python train.py --n_layer=12 --d_model=448 --n_head=7 --n_kv_head=7 --head_dim=64 --d_mlp=1792 --vocab_size=32768 --activation="relu" --norm="layernorm" --norm_place="pre" --norm_eps=1e-05 --positions="learned" --qk_norm=false --attn_scale=0.125 --bias="all" --tie_embeddings=true --parallel_block=false --init="uniform" --init_std_qkv=0.0238 --init_std_o=0.0 --init_std_up=0.0238 --init_std_down=0.0 --optimizer="muon_variant" --lr=0.008 --lr_mult_o=2.0 --beta1=0.93 --lr_head=0.00759 --grad_clip=1.0 --warmup_steps=200 --schedule="wsd" --decay_fraction=0.572 --decay_shape="cos" --final_lr_fraction=0.0 --batch_tokens=131072 --seq_len=1024 --doc_mask=false --train_tokens=618600000 --steps=4720 --dataset="wikipedia_en"
Each number is 128 + 24 x the weight over the matrix's rms, rounded and kept within 0 to 255. Layers, rows and columns count from 0. Numbers have three digits each.

# layer 6 MLP down, 448x1792, rms 0.0456, rows 0-243, columns 1344-1399
091174098082116129111140132138119096101096132154139109099182130041155145097119113151158090152134117130124117106089141130137169147109143126168175149131115172124128145092
088138130139071133129146182129136135107117139162089121142125091089155157148108118136158182154110145165122168129106125130132139125152121135148135103145157109136168121136
100118075128074119112175113165122149129076143098102139122171121086108145102123145134113142086117145097154138096183124100137116088169152109124149121110130151170127158131
110131112113120118100102098180115129120127123139181151124096121139102141157163153089127089143131097131162109129114138089126156121207113146136094078122107100136153115085
128134187112125122114118156124157125133157088172142101107088125178152148176153162126149125138110111087143130131121081139084135155142090130147113123129100122151151155145
119106094082077112084146129151111116140103144103102097115126144142117126110134106100101136101143105177102118194146148169139120110152124161068110151122087139132070111125
130148142116102132120131103107117140115135107151150139134146114098132133111090128117113093176139131119085117124121104144076117090158131150148077113120164102150123066106
139170123108143088157118103126088112095114113103136129089125132102147096150165137113150105157132093169122126115121174124135102126117130149169111124141125154129139104121
144123153149139129082132121123153108144157136124136103137160169165147084164178156139144165137136128137133116163103153167135158113143177151054115193022138133135126113101
133150128125115120142088145127126150154139109120127136134125134142145158109139156090114122109163110120130126120122134148140082163099117123131140130108183157151103116124
119138150129115152125121112162142138107125121142150091088120162157159139092078167093116148149110102125109183134173183118130109138093148124157129132153115116073124095122
161154129168084139113147110103110097120124111106111163153127097146111098100147123178167126122135145115124135122124156181117137129107113112092131134102071159139121130172
169131154114147107131108162138118119140118166122102115166100140125112084148106115115123125093152132076104105148140143154156085109164137141148153143123163123094168115123
111130127124097118106118144144157086105123117110192075175114147134096115078155125156144169128117112108150140175105108122169144182061107113134114106161107119142129149093
090104126150160131148132158091121116137145107177120115118114106157197116108133140131138102124132110084187111099080123144154150180123121164139120124168065118146066141117
095087157157137140069137142119105100128111145114117165160114165107086157106120096111172114132113125115151118142082107137153141201114112098059106114083141119135131089092
116126140138156121147128183143140091134172134126148123125126108126140101125141111163136138115137122100125105112132130109096107128102125153083110125116168080131125130134
089143140127129123150146139097151135130094150120106133150118126115111166149127085084153120114112096139167169167116152116178117107163166110144137144122095152152149097077
133154129128082116109120069116128118138139152119125109126092119137112120107151128152116133092123137124119083123131121125159144099158082141145119084090117117119125136101
148146140137150141125163115129119117149130130132129129165079099123121098108141140159132093119171142133099099150095107116137098137149120101140145125101107130118135118139
118097125074131107096141130105151120151121141082140137147159101154106125132135122108147088100095104170089099130162099133142134144137125084127117120136122081140156125056
130152095105186128115101105134114124136145130108105118104138124143125096089146127146110101155137121131136108145135094103098100116128115158121128125123080175095144126056
141104135076181138125157217118096155135117142144102134144127113117118154133119113119128112130120129144128097105123102113103123114124118081152097086114130124134112163115
135124152090142147137120126076105132125155136117163098128126114120111129110107106105145142107137168096141107155137130144120108103132111132078119136121103119107141099130
114133112119141124148115127107130128134142113135153129089143092117093131186151150084157106098120112121126135109124131126172111138149140123165111105151130151089151164126
087127177063109140142125102108145096074135125123126155095117153108138173106120117113128154162111127107125122125134095161110137154143137147091141126130166114102091127144
105081074158088132135154150131169110106162117162134151038139114102159145138179142160124132121126187132132123099157126108167145180124135126133109106168128122099141132159
143127118130119141098177118138141146144139117115142115134152156131109081174104132138115095162130144144151132113163127164160120160133094114061125149082133088107111124099
113109133113124141104128118148133134125138144121108077101137162141141108127148109123097134118145147087078100090113122133144117111096118150156146161116128112134108103142
107156134107153117136101137152174135133120157084093178113146143149109149122154160143184138164155120099082137112139140139100114094135096137115124134132170085135196116112
149149155124151142128131138188154105120089153113122159123115037168143122154145177151150201064154159134093187094124123107126073189163108160101131134132132131128129166102
124171145147114141136122116138164107129100154118150181102099160152131111124125147124131137096130137105132147141143148099114207126157129104169064141128104158135149101102
109174130117170097150134103129130156120155119127075103163126175123092178096132132127114110163127119119148137111140166122123114130154098102102130112137088161106103165091
069138132155092132107175139115132098131095170077117116161136126147172150134104141093135142128143157114084108122125087100176070180128131134137105113077108141139120102151
089109091125130103137123110146125098126147125143167150119127126203108155152097126118091104191131137155119180138121119125126148127129117122096139156126135108153135111095
151187157116114137137106164150084098130154135099121108120123105139131088145110149124130104127147119127116140124145114106131156130110143118167134152131095123179113130159
140144112142111116121154143149098173138143132093165156151154132072136107140084152150107119094137117132093123133138159107143134163112127116127142164131139106120124126138
135114152129154098116112168112104143140148116141118123103140106188087119133150131130118132151180132145085129119114109127162129152098142155116121149153165089137144092133
132162087119133156138119136128155174120148081116107129114147165149108171117109142092137158138116132178110157169134112163119124132123113126118089126070097144112127094155
176128129151134105121177156128110157112122150172106135119163150124107082163143113171152143090126119139096090155098133157119110100168115119134134158117160102152115077112
087096159126151168085147112113133116119122125130131101153131114131149119130126158091118157167133147151146090108104166116114108137094136119116090118174142127164133111146
126142109149146113117117122108115115124108154081095117106123123175123081081144106123114097134129136103127101095116089146140157076177116107129117097131117069110140124131
145124113107128092145132102120122127121120110132103128153114107138155105169221143132110093127133123100097168121106168075121111109117121133091102140166133100131121137113
133110125091106135140122122144138124107159101155142109154136115110125147122150113128115131148117096141115140158123107122083127143135125117136109152191188154113144113065
134149100092128114096138115165104162100162146084093164160143131129187123131108125106144140139126127121108128096133123138178099153134114179151161117117121139106135126150
118149150100130110108158115128160128106136105082160077140130131101135142120119147119141176136149101114147104155137162179109129123121092120150094102145121155142106137114
143136161144113132148130100135090122171122096115127117113123172124137164108147125166147112141077111130131117116157105121157150137138147125113125137143125123143132118126
099136118115114105130116135118079139093149134092135129122139093132130134146128125129122187190109147126116187090128138119117133151171146137101093128127130155152127143158
145118137157160114115073153139175126178105113163151097166115107142143101140089102144168100142146153140108154165154139158101154158093128091110136123095131134164141153106
113145112108169113111118085098165146130133119203111094156111158117154096098095125087185147130134121131148112156103140119152121138092105102136135112106140132153129161172
156119123130082123133150164111121139131105064068134125147147134098141166163136188140118128077134114148117144148092108113134168174104133122167155140112125153129081145156
119125160152205139143109142130118110170160116105133131104171132112110093150140114125137170137144148129102138106098128071130113094114113121124119106125106124142126129192
122151129128108139130156104115160116127140125163125174118119133169145140132128105110126122143140118128106115100120096124161103137110087061213097157156135132111147135126
152135131121124069154144111128144133116128124166144145107130122138125115131131141141124154135147108096104173183148132066141098166086116119171174148138137099127163167149
160129155097169124122156175146100105142143109167182154129134194124187115109114179109166156071126098133108145110075110131103128107091108135133120158131131121079165076128
152117104126111149104134156140114122117137152134123092127115079151105031110106161115099156147152124120142147112119145114123111124169124152082137124155093090132190108108
128118098117177116152097126161101135149092150101127145118122125121143164107099117141150079154093119132158149131128105146142135186132145108114133143130100110137150106120
155162126146113149119108169156122154139144106123087158123109131117144141125117110144103121104138151117123111141095122111139159095161088098093148139103109097088111097150
104129176137115116105111143154169115127123165104154107144146128135156210123160096126074101141127135183091147147119090122119111124114101109107156098103124117127134133092
122077176151174099115090132177177112111119083116147146122119138135138179128130089128125125130143147105113085163107129121157121115121100111170155113134107153149069130128
126150125149104093142108131130136117135105091130106098172161138127092076120097101093139148130129166125122150141146115093111109123142139115134157137115121164130091138144
135142104084100133157118125103134135175132154120130118100097125096103073133144132127129116174165118118123098112129147128072110157118125132122109119137117090160125174180
124118161102140162158099145120147137120108107126120113119104133104122132137139132096142147146133191095090089117129131121117111058106110117100134078100128100139132117138
110114129152107123088141129100133107163139124169106151115091130161143105124120099142115132139143141118127133134117137132153116141103145152117106134152114087123119102077
158138149116152154113098110153139128144153127122095153129105152124117145129147137158106119107135138063165128165099112110109117128105167084116118126152162158120122128118
176136121143163156071177125095142113182112100122133129136088173090127095137144136143134110076134151140100108104123119112150171168114122160116120109121137158135130099169
100083150102118127135153138130149142124148113143092137145101107141126127154101140097113133182173153073078091161105116142097108094141135143101145107125148106112115147115
160117105095139157106132135159108147098133153087161106122103166138108070185110116132133127087103160151149142126121083158138129125101121116124103169131107109119131146163
106126158124207096092122129160127148110139162116153123141151118123141112125131147065108120133167110136105124116121155155128164144152155155122118124144099146084160084135
133158122094115142143132109119063126138107144155120101133062131115135123110137132147115110087106171140145096113090121137110113136110117088153098108166140151142120100108
145163134120153136086115131156107133095137104107157150119127121128118109120131119142157137076154100097132135132109103140115101139116154117091133154146129160148149100099
101093108107127112132147104139139161130138130133069161152127139140110132130165098116095140166106153103082125159139169123132126111121148100129070149116157099127164148145
143076116119113119129080114136156132125142106131137147138101107147105111133129043169080101138145147147185133096143117150069188083086130185125092113120111105134131162174
143147135128133122125128134087158123150118103141138060126120179111142144159095142119147114127153087113091130134126128138096162139125125131091116136201131140141161133118
165137124119147134146138140085136128103173117109162131098136180186114116107112093154165187128141144117088137134131109108136152156130124158093120153107116120120138185093
142112118110164116092098099141114095166121134084105147121151102118094102122153157098113109084128154086142148126128122190120097112156135150124144158142147103128140139149
159091082126131137164148121117134133131124159130102131134124089168129100135102174127103116074125167118146144135096133114158117142115116121155113142155117100130115123151
114158106095125103139138080159086141123162114143126146108145146093148145100172119123127127116148094107146110143149127126057145141146114143059140129129132115128104083124
140154168117126160135075130146083105135097105144112129124120121137181187165185138127112121149120106123145141156167192115129142149121118091139120122149154138146077143166
137094161149150125175149110108138167113119124111120171110130154118120121115142134134142144120143127102138157079110119104123110134142124105146106084146108127114125111135
093134146116147129126122108095173116117146139133111139113088133141139134154143152120122146140166163112121160126147162122106127119142130139148084126127159112126109117136
136122133145139133117128117114123099139138126150152117136142130145117148108106170107169160121143109146123146159088097067110085120137121121126145112122134101139133118160
116097058151091115094153117120136090126145120105122107108125088136135144111109111142115131180105123118158102132126155133146146093151167116093156126125133141143128110136
118146087134129137174137127108147145127148131155101110104110119163117119127153132129115132117124109123100117123113131137126108090119157086159155136116139120132107118114
126117139138124150187142108156089122167124149154115168176120139102123122136164141143128148151141119170103153137149152148079103157145091125176150146184110146105118170144
091118190099198125120162124116125160142180136127145183083134145157099128129113139102153130150120177142125094148113125137142117092166131085141126142142159127137174139147
136120130159143109145131158131120108132160110075135128091121150120122165145169160119115145069097130183133148123144135145158145122136109144105125128165160090127155111138
129097116145121138148116142133083110130129100112133142120132147136144123177142122167126113120131110130104122128155145141136152128140184103113105159132169133140115088173
089117157121134168133116161061087150132129137144094153140127100124114131120112118129136106155120107108147100121087135157122118140148122132135131130141105167121099095143
127107113121112124121136097138127086096141123078089152116162107137110139179131106095164160152130098126106140111143100103142165089139130117164115120103098126114135149117
141129148140113116142169105129148125170153120137104107133128138106136107107145101113164150137141116095099100137165118123144096105144157155193115129092108131141151108198
163126140132168114105109131134150133097152094111121160089149107153125138114133159124164126131132118145166101149124138153165126175117136120094151125124137108124109122081
128127161114136151131142152154141096150129092110114104118125120129141092110160138137129127145102105094141118125099140111148141178127152165166130149186114121083099095084
151137125143146130123121163113129106129177165145122131098121147132171169105162107091115179187135156151104157080145158171119118088122168149129115155115121095096153083137
127118131119145100107111150153074108138139122124150135126110186107110094130099114119126115120140123109114177127142156168137140184096115156207057125112135147150099128130
131133112140109154130105122114160169167125094169131153126127147142148151132149153125124165137117137203099144117139143144100133122126115101170115115152127159126131113105
137107097141105126114154097137099134127148132127148117141096101122152127109122118145129124107115130139165116126121129132117164094163096105147117155107158128132116161166
135118076124101106101140157088145115130153124107092118138131115127163120100136108139137121106131145114122099111161140101148154121128136105116112085135158139153143128113
139060139133095148153116117131127134125188136108141160136127116089124121130136133172127116117138126143161147094129117157118161107144121155129160121164150125132127140111
139107160202115118161155096154113110114144121154157121106079139131151110113107148095140128084129108145122110107129106130116091109107123145108154108100132134094135128132
131150136129111143105162124119116134165126156113148124132159121122159111115134128157139156120163140112154141119194130108131145120083104142077137090130104101136130124166
112101135129136123102151168137129098140113105149140178122159134127109109154128129124102134113137118125121148120114184119098116114160146127082124149170107101157100114130
166094151119137149143103117156103135120112134134138146144143128083177154117131091148133157172144071113114126113128131166147115141134089144134108131104101116108105144095
139116158113113183087148108117141143119130084129163126104142136159139111098101097145092125102115116142118155142102074106152148160121089104114148161158130169127124144129
133154153113140142113157111150136097125143079124116180109131133137118139139151126131115129108129093102157156120146133113084159162152141104155149096125066090117112096132
149155163147096115125163108159144145139140141043126118092154142129109164138132148122135145113101131136161148129134083180159080112139119155116127162123127101079134127098
115140143080147135106127159115133122128111135121153151134108102122115125115133159109188111090084105148145140126141119099146159148107118103160125162151132167131175138137
127132110112157100145125131099139131126135112179159118146099186111141151141164195113119167186090112086152081117110159164088078133112131148118100122116103165114152156168
170141145161072154163087097077139151130097170114123139145158116136158142114138125141122141145115145115145100177140132127117123148136119134175119159105202155132164136072
129101165131080102109114097113091127127168116144128130178148145125090117159135124136138161135128143130108094122173101128158125071110133137090156156139144123147113133083
167111119103141142171103136084153147146144093119099158137115107115137158142127093131119076123169146053086103126131095123121130090138127121107084106107151143138097137105
131127139156166132112159124133098078139124125150132140126136116159113147114106127132141161166085127140156122115127134122107094108134122093112066157128148115148127104127
131108136135130140119149123149136134121167119166150127156172128120137130134086167125140131133145084093103138131125180089088153145130124153110107104155117106077143188131
132165156097103131124136130088144164113122152158096144103174140138163103132134150158121105110123079106175132155102113126132132101128123106148067143157151128151114086094
108154094157108107129125133123125140129139142153128178160165123082130099113148161121157123113116061115146118132121114147142131113143134114126113150196129118155101048094
172115130162125089115149129145126196110096160133118154144118130096180145132113160098122166136090100147158134159161154126137108099160121146116113167138111139116091122121
148172103155109132133148127146099137105131079126118090122148113160127146136112131128110160131100112165187085128126146089178189110137125119072122107138095141089112111099
110128076184106135146104114125089116120163156035162122081132187131121120138161126122164142137118118160137108131121110100116147096105134124127171149119166112129146127119
163111133127118078092088099112135120133129135110116134139147088098126129126118138107119157142092117139125062153135114127139175124111149088097153147111106125137131105122
099142177153139122134086103067146136118116155131100118145139130109123130140125115130116138158097060125108143115099138123150115099106151111146118112113152110152116075108
112125151143122119113120123133115123118145103148120110172134120109183159137146133116113123140105092107081165120109111143137153131105103142149128144144174164090110157135
106163130162135154120128119108076133105129168108122101134102106121150172116129108126117135128149132147104117119150133124141134154153145125135139128148148130113145127134
135124125081130151123137126100132097134122103130137144158083103161113137120096156135130130101133131151122146115114118142158064157135124123121167162099144129149143123131
111125118075118120115194126115136136125173147117144131155140133102131127124116099097171156108144095133139126118096133139110116109112126129120127124124113110112111103098
142123118140125160150104121137150174135142138098114117145141126090100149104125104110123106111146139115175109131127140139130181142117102140116091121112117087100138140129
115121085118145112115112144130115075109120136182141111130105110133146188130152148141146133129123100163135160114116136164137134132166109149152131128130133123119109164148
134109125159098101147114131188093107158129104130145133117129114191099104111059120109152143119129105125150116117142154115143149137200124120081121064127126121138165166179
122177144119114114157136114129165111146137140125121103161139130115097112108102115160134109056126113143130130158155129122133090166135124137102126149125124112159121128129
132179175107152093116099119122116119143153120121118133123132118103152122123123152124144120111096104119120113107149174140079145138133148163179143125141079101153174126081
166136107108162134086132162113124129115121135131128141133101125146157160085116177140143107145114100108138101153152153129137147122127166100154151150134110115121129138172
134143095149179149083114121166115157150100096156123144136163116157104104091184099099112125104109152139166147108089129119151169109179159143164141161120095084134164109131
150093149175182133111146137094142153146137123145141117132118119101115100144136129134110093132154158086068110139131095114149096096163136180115120113151138146114117114144
159145160085101130165138165141152119162084111193130135128111138109146133127114126139160109106096130130125097122117132123138173132111139096074125124111137143119140094156
147154124107140114105150137110128103133139126124091114132149125164114146151158109142117143135161151139138155092133152131140155084144112136125126131109114125145128099121
109134083176069086134118203158145130127127133096112094146156089126123120105140074132105115179107095096142111087144115128118098118146085175146128103182129139131148135109
131147161119148108110179117110111142107147128166157200100093150174139133135133140146157146131158091092122115142153127146153140173070148182172131143150158113117107148112
124119118115170134118133146136178120185135165055142130155147128114083084126159097141131093109098110119136143160110141134102118133119142118102159136182161142139100149118
141135140124121121146125106165130139140090131131168135110132072113146124136138130172171093135136108141073133105122132148158104096116130133118148149081135122143173085115
120105099092103124121095126107119083139108124143140101128118155139150132139123163130134151124101166164157109112140124190142120115124139147114121129085106111104098132110
111112136097117083128154115107112113133154098118105140149109106135110125124110090173130139129143093134191151147134166127147151173112131117140155118148104137081112140111
129136168110130089154167147156152102099070096110126129165118184128112129162130143113140139112105110106152122095134133061125123105094148098103104118113145124117150128137
123110139108127142180132109134119119122151151128113113105127126093172136127147122105106164154157102100115128085128170124123131134090099116121146173143188180125132141130
102162154112129086129092127119113119156128121069141099146105103163138100149136149120157138143120153132126120097086165162121163114090087129121105142170119133129130057132
116170118127101115119130109157115104114138144141153121161129096121094093123064176104133145127148124146160178100117118076084107123106146107107154091097134137130155131138
132157078155147157104096118134120116150119126135112137156121144120138131092093121105170088119120100145144127114111128135121099076132130144164143050160172148142130178181
110137154105105168155153158129137112092115145155147126149148147120118168143121107117148128186153101129137157145184178142128179094127170179197129141110127131130124163170
126179138120112146122134140097092107119198145123153102117126111136156142094154143112094163166126115123142121118144132119119133115124108110140138129108098134107121136160
127128118102135145124158114146130134116161145086142109107114111130090122057136099127112165145126174125159120098155123128101147141127116180077142063110129151133151158091
102115102155155105145157128112127118119057155137153122079132149133092110110146128123133120082106098094067116180091142137149017129151177139141182134142116087142095133139
112127123117108146140110121116130097120111104115129128130130152121122086125101166156142074088091074091157145136140182101107125155156132120112174107133129091144116137112
158091136108134120145124140110147130140131157053166110135119191078137131113095134158138155132122131158131096160144129115134132143057122158126124133094149135168135131097
119153135140154139116162103140091109167095143179142111109138139142111158120110167142122126132129116116107164125141127174156139133156099107096108133105172140120136120117
114140144140136120069131144121143132119115110128152090091101147084140113093136116114118163146140112139106146155154125087118169119085112140128161171097111144131101149086
133133097138092121130128142110132145118097128134114090106149149149120086137076152171103120136113154120103100102162078157151104117119098129110129134131161123139126093108
129121170133121134116144138133121124118158136142167100143140123124144117131128156108135116127174149138070128099126101157092117098124086108150117108100208113145150130167
122137085128098140140089127144167129125125120107126086126119155125144184142155126105134104136125103102110109187145115169122149103116090156122145139141131129122141186154
116117127106105112147120128147173102110133086124106054150143117138147149125188147140087107117130102173119139165102128111129166110141158134163116128167129112132122153157
148090126150120116092167130142127100128171133134160105148128125136134093132125107132134165112099126106153156135102137136106151151116167158164114112112110122105144161088
135131137140142126157091137158147160119130141106154138130116126142116132129081117093114131142131113132158120126138126127101102090112141159147158106140126169135120126158
116078143137100136153092110127172156172167134135090081098160104139118175130078108092165153111171150098116124107130132073106085146123149120164068103113152112113147133092
153144154155153082169116148149116099132091146155137131105117130136153087123125107174091074131142119087156124101137139120148149148117131134132108155125116141123143118159
147133110063148130146130124115148146139116157115076106140108094126159148105115114134131150150153102127152101129125161136123127097092109159098117121131153099136119092127
142147170110156167108146082133164171161161126125114110141140136132132116120144139117119113109102135084109129131125132103174134135134130134141140097113108122091090150150
150161110121109148119153115151142153097139073056131152122088085172130159144084149104111076154167150127111121128101127153108122120102137138132124119162108117123121125116
143068136128143157101106139120096143125167111127120111134081115132123140131105110093103141111157095129117114164106155116119117107114174132118095134116148158106120132118
096108128144160114118094094138105099125158131145098121101121156138118154140112127125114169120170151124172132200151197104136061092175138126105101136173156092138117129207
140135168146124112125107214093118113130103136113076128116120159127152127129093128123100129143147135130115101154178097153180105115124100154151119152134144151108130124129
108133162155140152117158121133109133086136135135148128133137176132136164118125152138139132184140074137157110137138138132148096145144099125116180102058131130126144114142
120167145119109112148183117098145118112116129145136112134149131154124147160138122120128132096194130126142135165172103124138129126174091167143145068076167113154144080155
128104123120113142153130122142140135131121121130103107124129142115167100113128165147080095131131088139143152109110102138133123118102117098130124089117139120092101147125
108146113176139128127162132113127128120100121153154087105099168075147108174103100124156149122118116136120118124113112083105104164104129099146123128111118116139128092129
139108151097126129138173101105129125134135113092115078111134122154121138125148178123118139098107133153162174144120134105121123141091128069097114122169148146156117159114
143190121086146144096098148143168164150147130114135122125162124145101110113102124143112144105141120129179089134134125137160156084106139137112145167140097144167161103142
142183129114174138171108151112108152155150145158144111151123121118150177135125173097172114102127135171108171141102133103120134135137116130088121134145141141175165107055
136184153123112136132130117125124132146149124131120157135148134112136138090147166116110165153127142095125120128142169132172104155139106150146209093144126118126124156132
137134127104129105121166139126121122102074130142076170110150123130133158162125173109095141105141133143099167146148152126138098081150127137114157112141107119124121137112
133128129118140137124112095127179143150161098160112147130098157150130160125131149141144155107125142146137110105110154148127173169153101113113083103100153131124113076195
118175131194121098129113147114095079118115105111081122126152094136103125150139150151117102161093130140125149147093129103120129168078152121151099119159152133136134130100
151096169152145111122102133095117152169111131102173138124124137087155144136083144153161138121151105180139128142115128129104097135122091082100179146124138136094138109141
115122095134169100153126150108099170135126128148134139115137112099115139157116105140135129138149130135104113101151149140111154123099118069115098131124153114128112132161
093164112144108100142112136107110101112141132147139110084154113117114123148076103161114137127086130122139137128147121144122133132146081086177152128135131149139081168153
162132112122126137132127112109154129157110132150142082145148122145136128129109098110092155141130103125120098142080124163096116131087153158100110132099123178127086140156
133045127136126086102133131113116146159112084152151067108131075132135164114076152141135113116087063108144128145104148085129167140154119144145110148131131108130133149127
085085105105152093190113111115142147088135153093124158118135157120142135154138157119106141098147113095141162140156142109093107116155132130126108116099125075152174113106
140151148103118135122119150127124135124140141156142128130136111089095112131155097159133112155131107157131125113098124122186134153142157136134177119142092123143102120109
113136121103136152145103129143146123134106132064107133131126125120113143152103086131118152119121141144128090119107167129117079128130126096125072080064133131144143099161
114109122115117146185138123114106149117129158135132135112121104105164085096141117136142128095124152122100112177174085132168128131118142175151117130114183128143134109154
173133183118147138143161126129139157085111124106107075128125108158118149149088145103182121121143114153125114145106116133111110063115141097119165151157143114148127125103
167090113139134127140119140079170121106129104098116165110152097139110106120139070184115142157144133126139140115165100146061156109110117152072130108128118103119178111100
127129112101144150154102077168142142129177120152131065138094159100112155136085084138124131156133110111146146125118125122192158112180150139128167124159101120138134079135
137087118125152158163109118103122145115135152137110122110100111115089113153098102106130156147097176134124112124124096135108122142157123145146157143153087159150157180105
126113134130095111136100084158147141145136111171129126125130147137112137158100133137086110134109101124141132083140148132132143117160113142159170156138136099132106158106
133160132147176169148107140128157184149136115113149126086172103128154107120150127135164135066130138071101132119107134127146053131145134119132183151139151106160133150141
085084115096164121113116129167141161096105132160123157088102171132091160098116134093168150149130135127106151137126130145153110140109150122158135128146155126105109142113
134136115106163116133091143089067139149156120099127133153153141118179086115105126138109113100135120086150084161132110164114132148117122170114165116104123142136134110133
133110078134137119090152098113097105141143115167080143146145127125146142110110131102130165126125115162075093135091136165082102165107112124062107116141142122151127110096
130121106171127132148124107154126101142148162107100142099146097106122137105104114167099122123138124112113107124135123162101149094121109153132113116107122130098119128130
185147147110149110121147124101131104102153140092122132103150130128150143104150150125129149122076137087116114090142210140122103137175120137117097158141137103131107099110
122130122116139143120166109153145126138124133162125117142120154141124107134100135145150189133167100130152115102154168143108103145125133154183152095117068160099121132106
162128100120121179105127115139130125086108153099123102095127102126186131161136141172110117130109124120121189127148104129136115143162114129192145126128104141104134123115
117135134133158157118161120138099116125200147093152130142145142099135154141113118118128111115182124153114169114161168088157117076114161119128146185151114108168142116105
145133136149129129113102142118141105114117125107107128109129143125091089090153159123155132120109098137142131164081131154150139176121154160166154125082135111148139129100
135111136122088138121160149147136177113155138108124157142111105163153179151108135135085127127134122121148100142133098111135127134135114101133120160166120152167129167112
155091116111146084119109129139124122171114115132108148158101123134150155106147104130090169128085144117100149112122134093158135080132133143163125109177115129144137090117
154144134130140138136114175052138120076111152132095118123100110076097108177129125094147141131137139178092135109140126107104109140122138092145107117137124130132114182127
115114141119132162109140095153128153150144108134105132147166105141143109160164141103163159117148138186116117105119142096147099098128128133162129108081136116136140099125
139120107088170118131133118109106159160125141148106083103139135115140122135132119134129134081146142128175120113143135138096099108143066134129097146112136124124134092101
154139147095157162151197136099128115121080128120103134159150129109089118126118121124147117149135096063114108136127086088106103101138097114106158139121062100099134113106
145131167091125145122084125146164154134112084141110135129165110069165147116122135115150137105117096137105070108160126120124113117143095146071147115073109129113109057110
177088155117118133156116145194112123144080113141108155078151148098165156104166126136168129159111114128158065154120128140120115164118121124150114143135130120129117108166
097157109130154106109087134121156194186140122116082122112124148149157134130153111118151164123127126143105133132149096157133149124115122133137085083110140169098151085055
130140144155094146159134146150124127114123158085128138153121108141143132110154154114155130164149166107097139135124142173162128109148094139115129117093144127137153144132
136135166110130098144128147140169155124119122085119147168145103118122083144091168074136131116098137105098093119160099131115155102105116133118177108104108111120131096137
122137130109141093100112132123128119120163119074129105128137097115127116161126057125101123091106125146126101142149137150099106112146122158141130119108123164139136104141
116145106116122137143146106152142143131124087141137159102088166135125138137140121140119144118146116135146125127135160135136117055138125096138134156102155114131149179130
105092110103160116088159121146145160123132165104120102093109143142151158115140090088149167134108129127097143130120148123114119146152113157156121126185154147123113140140
159099131153117127148189104105119096153098133083131148142172119072097150135073130134157134110120119099137154110080088113137101107127133140107096124112183123137139138116
132147119110107098095162132119117126163092123096147096137147125102127100145141104163104138115123122141129138117125091140125118158128135093076149112171122150107160138143
139098104123132161177130129122121154115135106136153139146139121185132135162112136101105106157134151147134119112119140091124147136085142144088104105096099105116165129142
139097132145148137136132107133146123152112129106076125103124124142129128123136120127118105078103113136123131147129145181129123140128131125114181127105141108113114120132
078113118121101093128097093087103123130099123121122083117130118144140084129118120106135121196116092168098120104128171139159155143141125127188140151090132087126104106126
105135137089126123077126115132111131129067139188104146150155150074164101166090122185193146129140097122089128150087118110143124128105117177144114133143139143134122160136
089124170099123144152097135146091126126092127150082121169102138158130126143138104108149127131122177164112114144107189155124102137108133083116109132134134128178133126136
079103144135148141114105119118122132130120111107119138105131123144114156162147132155108133148136127124106167118097098165149145128115120133060116161103086118118098117132
135119131128118124115138114151126115134141076136109112146132084185119152133122101078075179126126085122124116111119108123123133130127111130089112139110132139136122165092
095093116109089127130097103132125143125157135119147127142157119128122146137162159153139071101125074142130133175153135127143114142130117111116122134144120133114086124117
099141145160120146174135137166140108100122117107120109124167127148103165144114152120183191134131128129130138080150155177106125151075131149136093168149139092144149123144
124108155100150149152103103140100121098137112142110125073114140135142142144129145135104123097113145122124134176166121134159130096096113153039131113141111128121110145147
134131137108125135136125142141073137113152098116116107098143098128129136115121139118126124161109124142129130118131136112155125111117102137155131092144109105061125129105
103165132170138145128128106122141159129106111144116118133112146111132101132134079110136121106179129162119097113121086094163147119124134157118125084116107148137130121074
136114162125118155124120159170102117149130138136110139134121122155092082120160108122110134118130117118140126115191144103161148157102120116137123103092126117146141162146
135136098091129138104076114117136111130123116164123125136166110097125122133122153139149119103113137172155088156095132122102111185132139098125111154135143122159137121068
098089150109110109136101116176144129121128151152109116158124107122136150087156132136104158149104104152159156117095145143130112081105111133191140113114112120143121189112
114113137139107135123084096110140145122129076149149123133117157121145107123173143130089098138126139125114158087123131080148136131135124115108108096130151123161119123150
155137104122109155143091153108141151126125154138112130131173163115138083171148099135175138119142126112195106114152115118107171121134140131150140087136122136133146110193
099125168141174146137161164181162123145089137147084081160143140092187118103138117083174129140105126138159162113165154130111133112127105126132124117116111123127115122137
126075160124140098067090188163108106107097109111148153128174158129128123139066100092155138134125172156122141121108165130086111152134113134121127151110143177140115116102
158113144151142117129124142109076137105136112113088159134143095088154123137113125091138154141125144107128093122197119148124097071096116119108121125151162149126144130137
158126136105114129117140141154118112089121120068154160148121135142121153133139138128125133104139144066131084111155156094125152128103142099160092138075137129124124113130
149133159114120139130093140131129112145134127097154130149173098146144105132148134113125097115126100139103128144129133135131145151142107103168122081079136095110126122146
113154161152134128120148170141094086094109114119165108109184114109106130102111134135131117100118099123160144176109096115156200140128157063134107125112080138133150145159
143155131118124090094125093114092142129124099142150155144142101112153147117103127121099181095138157137137134169131143063149144107179131111138180110159134164124133182101
153150177121135089131160119120158125113117110077143119134131078095137120120156139173132149100115103093126071149114058136133120143140111151096132120111078159120107113124
098149137118074109123158120153104131124106102134117123122111184142103145114135133121093100162132118143111138163125157125109183113121102110110093086126119146126119104165